{
  "positions": "rope",
  "init": "uniform",
  "schedule": "wsd"
}
Each number is 500 + 50 x the weight over its row's rms, rounded and kept within 0 to 999. Layers, rows and columns count from 0. Numbers have three digits each. The size before them is the row's rms in percent of the matrix's.

# down: layer 3 MLP down (transposed), 1024x384, rms 0.0389, rows 778-794, columns 128-255
# gate: layer 3 MLP gate, 1024x384, rms 0.047, rows 779-794, columns 128-255
# up: layer 3 MLP up, 1024x384, rms 0.0457, rows 779-794, columns 128-255
down778 093:417547518442526448484456455396547548551454536513481568562531464498528511511518463533478622462486499520514544439498489596574502478516631459553462433460503519427471493416513485491463470507537476526494461550459425514510521472428598495549495496509464482512538475504545515468488534497422501454564489530444481446495519547464565531441571551479480514511368451474538531377458624523579508521585
gate779 102:482538490538475414571464533487515554505482543518490475503486464582479513522478624397505498488569539441535516532454504534516436530481475491394471385515442516535479458497477395441510494516609603463571480501510462545522485471418553513515464426472508523509448433469531454556454488493564588483476524485411592487457546483501571501515504566460514468475445520498422387460517506491532377461421
up779 098:467496495533511455381529450526569464591471591472439400536465486419552564488578522475503517513508583584544507476462559539497331494559561515426462438431547484544483528486458488553575407505485467426439501504445509447506495598491485416432488495393572573453469502526503532634496479535457488569578495476428502387465475426505552515443466562429501537474556425456523514561509517469477550505540
down779 099:485494402446443521600511548472481519376578418547498520474488542563473479558438423524541495447493440408450595442394486491532555502445352480538494501598473562462500528497512514487451574571579540537517490506544460540539460392491497537584518449641447484513434563489489556437547448441557560427410486459604470460519479505458534537568552462528502538531477542555454452441533476514562434472448
gate780 107:478450475488545521450489470564636441492605464531491487409413515500654406521516573496485542493433542498504474529478534406503496536467571478518506516502474518545474536519454452519447554507397520574592441547499494546522458529437497516670446521528541510532505487459510456435408438497528421553538431511461402524498573447446611584425503484529491632476419555506505530515496524563543414526567
up780 111:394445526566572472477532552569530508459527488528477443463508569540527565592555411456472492484530405568542547573563536463458497453516492576469542434469492520525373471419483444580567449503466448559506421505505532472516431455419491543555475586461530504506470543472548477473519498457532490596500437491494486452607564496450461600493480509479444493502476434512552456562506565541437456536569
down780 105:490476593537498488480552592425462540477434493484490490544516560506406526535504542407543462508503485540603642480526509486540576483561527632540591500554486503500412439464498521424535447525475416454471452522545473466482597429517528466424507479569434534596496517508538525508595565488489587521418483539541532471456426610536516502482554484430465393449448417607496510446513471456464490462521
gate781 088:524423487554501449510429514466486453609440497441523516509588434551515555521424546451467528482569563559522478507446479561568515471573510454537433425528608473572433521551508573394518518508489463505511359438489553528455473424437508522370523470481470585580436350483414469401546544483491614398462568451558499464556430560497498553481558434538513565477553493558451533581458452538527500472521
up781 092:539493502459494420451397483494505457515485511497515453542528462469499461538540413483514517470528538521514455527515483452469498534493549423443537489458502552588525454567549591464448554429446550456418492454456457530445600401508494451429518483410405469529423553583401498497420487471545525540408532540571538499416401501512435561459485540577454483591518378568499529453451520485497488558497
down781 080:444517534510543546519495470508501509419532460511511522527468638448567467529464484561468470453498472497475556506476508474482513466493448559496502540490420530427458573529462500635483519499499479494545591469503476509588531582450505524603516503576554583408614493420556495480491423518543334569571383539577473456455707475460563528475473572474543467478534504419527487438574468512515484484467
gate782 106:495427477440444514545521421601484537525599540563501454536456549524633473522542589443533525491492482494483601473418564496594468529560535529522484572482475509499582541577490497483535478546596484468522461555415467538557490561505523513463471584474573463462494528540479483509498539608470411424491604460551527592516495474462566501502487516498470483585443407423570510519427456597507453600462
up782 097:458480470476479543512446459414511504596449499332500466522469494524482543440491589576535518528493448581480504386489529394490548421546368512493451482498456496494453537518575420453512474362627474507433522486496542510489550459562438406523489582506520520437574538486565442518527446425484553477507502487597461488455502496494512469498560547465540459501492462509496467589561572484435581403482
down782 099:545561483436444513619491550520572488426555530518500503469487476497468525500530507439527570545476459414436507520531500554593496521420531487534604472487516564525579474367553493487476617501457373460594500510530500490473481488452548535478572403557477469500464610458603514570524492486604502473528504515548451471449494475448555512552586522478543446463553512488475542550512529607489475503479
gate783 107:535480569513445462471468511600505508584469596520489576512329528537525511458579531499485451484509543544500559507493452490420521489547559533445517548467518455485568414456506480470453546525647490554491551449522530393554480404639636491508436508453543521563506444497443492537397524516431472575562472539436446468534497452486478550447559486453506485384586483498510533494572547425512517493484
up783 104:499503412522491477425529562531499540501462487437458552491532427585423512579478393407516493507587488481563514465431429462414496422406581479472410492556438561611543534468412489531480554540550482588535434460512530483467415515543499520527485532426467441633495483564536509454553441544474543470480435609486467532475488601464465468478463535537444519446487538507461474483490562503557522451530
down783 101:494561436528436471562477500561546451462481443475532389564526511521521480508514507427551463479433466407540487492516511552471530485427493440545525493509582494505527593508532429559464551497420468458480524547465527596405630546391433507403556487557551488499415555510462515581613453510488473499517474474605470485507514440570566486573600510571525527541475448452550457487421491572528419466408
gate784 098:537447462447376394472546501483445496509452469579481635546490555527534484587415524465466484467559544519532463579477458498397460521511585512419476474454506533506557517493522453447480485528503442467548439439510553465473443523401554497547455571462505566567489496475543485458368575519473490526528512480456523494476558526589499544506448491528509533477429384576506527483496505608502554487480
up784 102:545542505515539478579530442503484422508553481461569540519500466483515551484575459562419531475426469558460494431481466494543477501607407560442450487398568466549531527568476470497582470524527456513443479643459459501506536490535434541489448416390516509422474590524493510501524545503520402468619446488545570544536445546476536616585542502432491394471481482456506520494429564552515464496439
down784 103:528429384568442442473498421550496364604563463524550557550526510484518473559417521455506521389486523504491424586442467430429516444465462524476506454374537542438572420516528453482564493454454447459557474448532559494407512483519505486491466479494472545590486446484495505407341574479509406555620453467493473444506458561602574521479475492463456497490528468600519551428538527605515498432439
gate785 099:510557539570418515482486544475588455477491508525431499547593405496539553562488494474406557487547498358513511502443493558544561555545550443495513513528453465573485514478430473505473621443446542508533441494448512551538559500502515520543394430490447475568514492540478457534512540486598452594473501491418469556461486466474505583498585505509533514491472579514489497442510493506473459505570
up785 095:430457420415551472519455482460499484474486544520440537533527513568470505514531551498456526527557500612509556483487404451565553465484496500502579457378510489588483484482560577465478482521446422573427463479503471478434416528537522583501549433468529512508559560551518471555541478504480461437591565484560488498409509553461452459519510519443624545421558496540456527422445433431544539435476
down785 097:542355527413540491389443521448515406499482428551428495484431507535457462553531540478500482587508553453486523486561534467555491490499501603480425503443563577524485591493477647446491584526537386522409464503532472528497458525589475541547522553556611509495515439432434540513561560490539391426426471487562539499501529586556472540551526469476522545476470493517516462433529463537548586468454
gate786 101:544501483489457529575468546488468419451454470488463453432502385456543559408605517398460488476484503495478426465460503435409487520534519510531371516390475428589552544539533526540573530526518431489452506481394511474450526511501502587503452473501510477478488434490495550524483601493449520500446512526530571473487433456533555443533508512467465526508513531488474482582518412471578538534427
up786 101:529540495522471472420519403466415484516464429464622565529524482432484512451496496525454495479424512487539399557476420552418532558476476607550484487530556560395548553451518406516500450420533564479594496448497613423483541458546542510478470500471465586491521505442488589419479499432588578596509510558427471533417530450522527379362395526552465476570510577495499484426498520426607550454515
down786 104:511432466553545406493580523460578575524442620431484419575441517548428547510438478544579550593499444528556518448533536491419530443478504517467471414603457475437501443480505494544487570521462460436533469514518452545646510484480445452502552583504411418565563661492439496501494507592484455507477528426459342484553497490464431529538534505562516463522474431427524494504495569506476537508557
gate787 096:516458465509570418488439422511403547469457519468492582528521574518511517507384498518482476554563431431550421455427502607585475481542415426504490517498462486551552495519568597498500450498524511567508522586478473489582551506478524516428523491432481537534400522485536564441530545505433555488493451451467499533509494493524525389497617416584497419523566519540630623421486473495579495574515
up787 097:523513567520509425571502500574505490500515522686466452531397494499543515428498479509454458519506518498529550581545535534431523575528480534534595533431519464550454498504434496514576497446559556477575460489477497502453507538615499502463443439640551528487524552504492509530459412581498532534542563484457573524454451435539476506464547607486550578520467524523454562460481476548467523432443
down787 100:563452529522556437513510425582396518466550459474442502541436582485572452531476443459555415550574458507432502499479504583607587398602508460508500554480540639480522529486389562390444484535497483582545522533507533521522586475439497548512417436466536454488475508467512485475534551496474471580398506444453548542509473463464479532495620419568476517504562499565575532543496557422527505560463
gate788 095:450407563493553549591475419528538501585405495448515566545541536529517443445560536448496539440523525455423491499530572428432568549458520431486493478503522556459469489501529556497474486510510476515509579507506416564398431489517504540453521535657446480483506500493552588535518480479568495448469516432482344566608414578461453557486486541625602522534461547595575550528551484427469520476390
up788 097:647584405455519516549616531556528457483512606473533565479432583547547471504527434485553498514550432513454439584515525579556510489503461570554477507496508544447478543511483460455551517474492460543517521542438518441525505465447451559481439607435469526494481552495432414480468583548470530521565502598469534516483505447467543466510465456461388383469495493576580497496571588593555507576416
down788 102:536449473552488551550592418549516446530491567477484554560559538529470441430570483494521543455480493555534476449443549568524551539508519465527456521433460507538522460451439467499530516366505461527548587433497540455419503490542489567490534483596450503482469619532447447565501481468562425458508453503528453488509513536414513492480498545613419421452445566572594516467618531445571494573397
gate789 101:481528455535568480503610404574438444430509524505453499556358487534461490533533477541440466472582555491492529483569627527533517448518538536466483456520529407430472465551516464493524503528491439460496492537475444494410571569489558471469413534480537491524588548518473463559504464585489460486510447516514571575528514471497530410547544430551490462472425459530491576595566487561402484516506
up789 108:439677516470530533568464506561416484443431508532510513623442478543473493500560437524525420512519496515534504508501484555539387588539473533479572469536604426520488511542501446544545534513453544435569491535480529511501483481464478537532446387554459504489553459497472494542580452473540553534535532522467494520473484478495517486480444498585454412514539569510530551437488536481453509528358
down789 105:563518495474520492556367556502508547494423474521509524504570495443495449441487513413639498547330431494466479500499449488553480468610458449474470540378550496497506510520501482536460511563606562607636585432484560486526553428498507575579557390549480537480482454470488538477503426548545533564446595515468588538505463468394529551524581462571485420568556535511453540480509486411554518492471
gate790 094:558408415551537403433579522496526484440588450455485542533558444480472472569484462580511556475567500530520578581523489498474518462436540443496469475552532408492467491442421479467419495395477558443485446399533612485455531518462465476492565544475447487551456458587506571426484494454610514544492532502544546464407500574448488553447437531487427484534599483486445629476566431552495466477509
up790 092:468543486459479536452549611507497499472524441570479538463472518474500483494561525459518614484493572470452517491547545508473509547431463436582532470428516527556468489547457531491472414499384481398498456433475504547448506450516471430493597535572417426497498537579475590472509562564458529474461494485574607563443517612476478608508466475528541516471562501441546478556510472491562574489500
down790 089:530449514541511538535448391454520480552531488507476508500523425438478560449489505594451412509486428453521445504477493429495495499547466522441441547543447419476481457531548514483502488472533461543472565442501536441534505605484494547534493587411495570472538509415487459536527434503472467552543475511465471374433457444462496408533536508496450383502459560555508569565494515485501468462539
gate791 091:531621424517538461507513509523514460488571469566562377552444549504404488533498490617473526537558557455472486499567515479611493585407557378489429484571412463489593479434469409398495516532457551450469509450466478394518536518496456421529531505483472386525541468503432374502533440517525525447446441567525541498507494495507514437548510566481534532572489473444482524505429485487527555497489
up791 093:471439517486488409578480469639500526526455418512517536609474447545416391578475423559526462451538509469468597452443487457566457470535498515505431534510462437430523532501494359477420554485543477442442450570499516523485553515557475596513554502567478460415496462528500396550564455533479500534493489444493451474475592516474555587487570445558481550476474512578526538484437544520465526506464
down791 095:541530420569578589522500501469446491418581496510538412449457540507506553522527464438512521638526516460571544542566442542496562460425541393579477462468512585469598472465480565358494453553477470491527491548522462483539524414451500465502520485388564483543550472410485503502526428483471442478512469560490433525496464435523472465510498524449539548477439463401464471489513421541563554507490
gate792 102:451553440550621474505493435555462565506550534541456430563474391566461508539500488493480569441512491470487510498533476522526452539522585574536536431486508520514538419511550361494410466541511529496612551543623464441471460500446597456492545554396558571599496481473489568581534456494450431516507559506531520499459475509432586411486480452493516505427577531568498543577442530536466535457509
up792 101:608592470504610535453487394472521478513518495465428455537485519492498456562458484444517512485504572480465460542510411518481581523505480597495478515479601499501383501462575476483443494483441517496551536401489556482546540487424593395569483527524625511491470571489501518450525533451526516436513492604527554495513573539385540492509505486406448495513540604515508493513529545411545581461465
down792 102:486516575490482568422513550458509411562574486476541623447496512439423495430510550513494387560540461561408472505563532526479511433429381484473553501493449504569465448513491629508492494442414434427478466538461590607562541469564489585522414444569479512477536599405514567543517485429555532429496468457524502490511478477580420480488477472522525495597501513532562488537480484489511478459538
gate793 109:501514519509468497520596539454587541571526474570528460526507541485573543507582562446461474514492549482481380562478451508534520478500482488496547525447411487469426580537457564532476517540403455562501544489475436478447468525546513542476450429500520572439515589437495462381423590527459484472462492468484558497492470467520537520559614486518416395428515496607510452498436489559542403549495
up793 108:492482459444481490469475489493480565524465532379459530545555567521464605459508401558527501500582553503462433553552504531486535541497555556465549430597521437503476425583446582524545478481522475505588502506550500480471593511473467500494456492512576393469513547485517607496514474560434548532465451467496515536513520498507464446473516419484476555492441414498395445431545490542511425421432
down793 109:503548476473550400545542482512560536510531577452446444512472508493474549427477487463576483515548577434546534479529449595540570508561521562547521505540579548496484518467509621455407495491523440588428457528531432440492572533411501429496516511476493443545542646471471468547516475473459464480547481466492493544527495455501478523505496457466525509447448439474546547531508476477492515455445
gate794 126:460449555591422480587474420430497529563452498528573429504513514420585580599491529600507559543567416515433515497462530450487515585558505480445472489512608429567416542455526510534452528456471481559489505484453513451473576541449447469429524504447552530544494528482502483471445493587421419529545512407453482589438431372506462446483528508477615429432479385513504565595419455572450486516483
up794 156:514434522573409563540527520523570525569408442480512453465484524414559494604517480566494508612619491468462548460540541468543486551503564416461489493512567439568425562513515537554503530476383489544482415501454473476461597561414505461554460544473508523476516477495495449449455508542518448518482567451468552480349519402528505476563488543463565449447465377480399553553440369589395462522524
down794 124:544441515464500644547535524590589503535441436436520476511419500516534495505488524517546483560508634497421534482488557441552512511566579519463423460571469463524487587509486403513552486482429536529557481346481534487532542537516506540553508456522520530503492541484434425499534487520550500476446536449438554496387517517425568575450456499476490545469453496479415439548427467507524404482526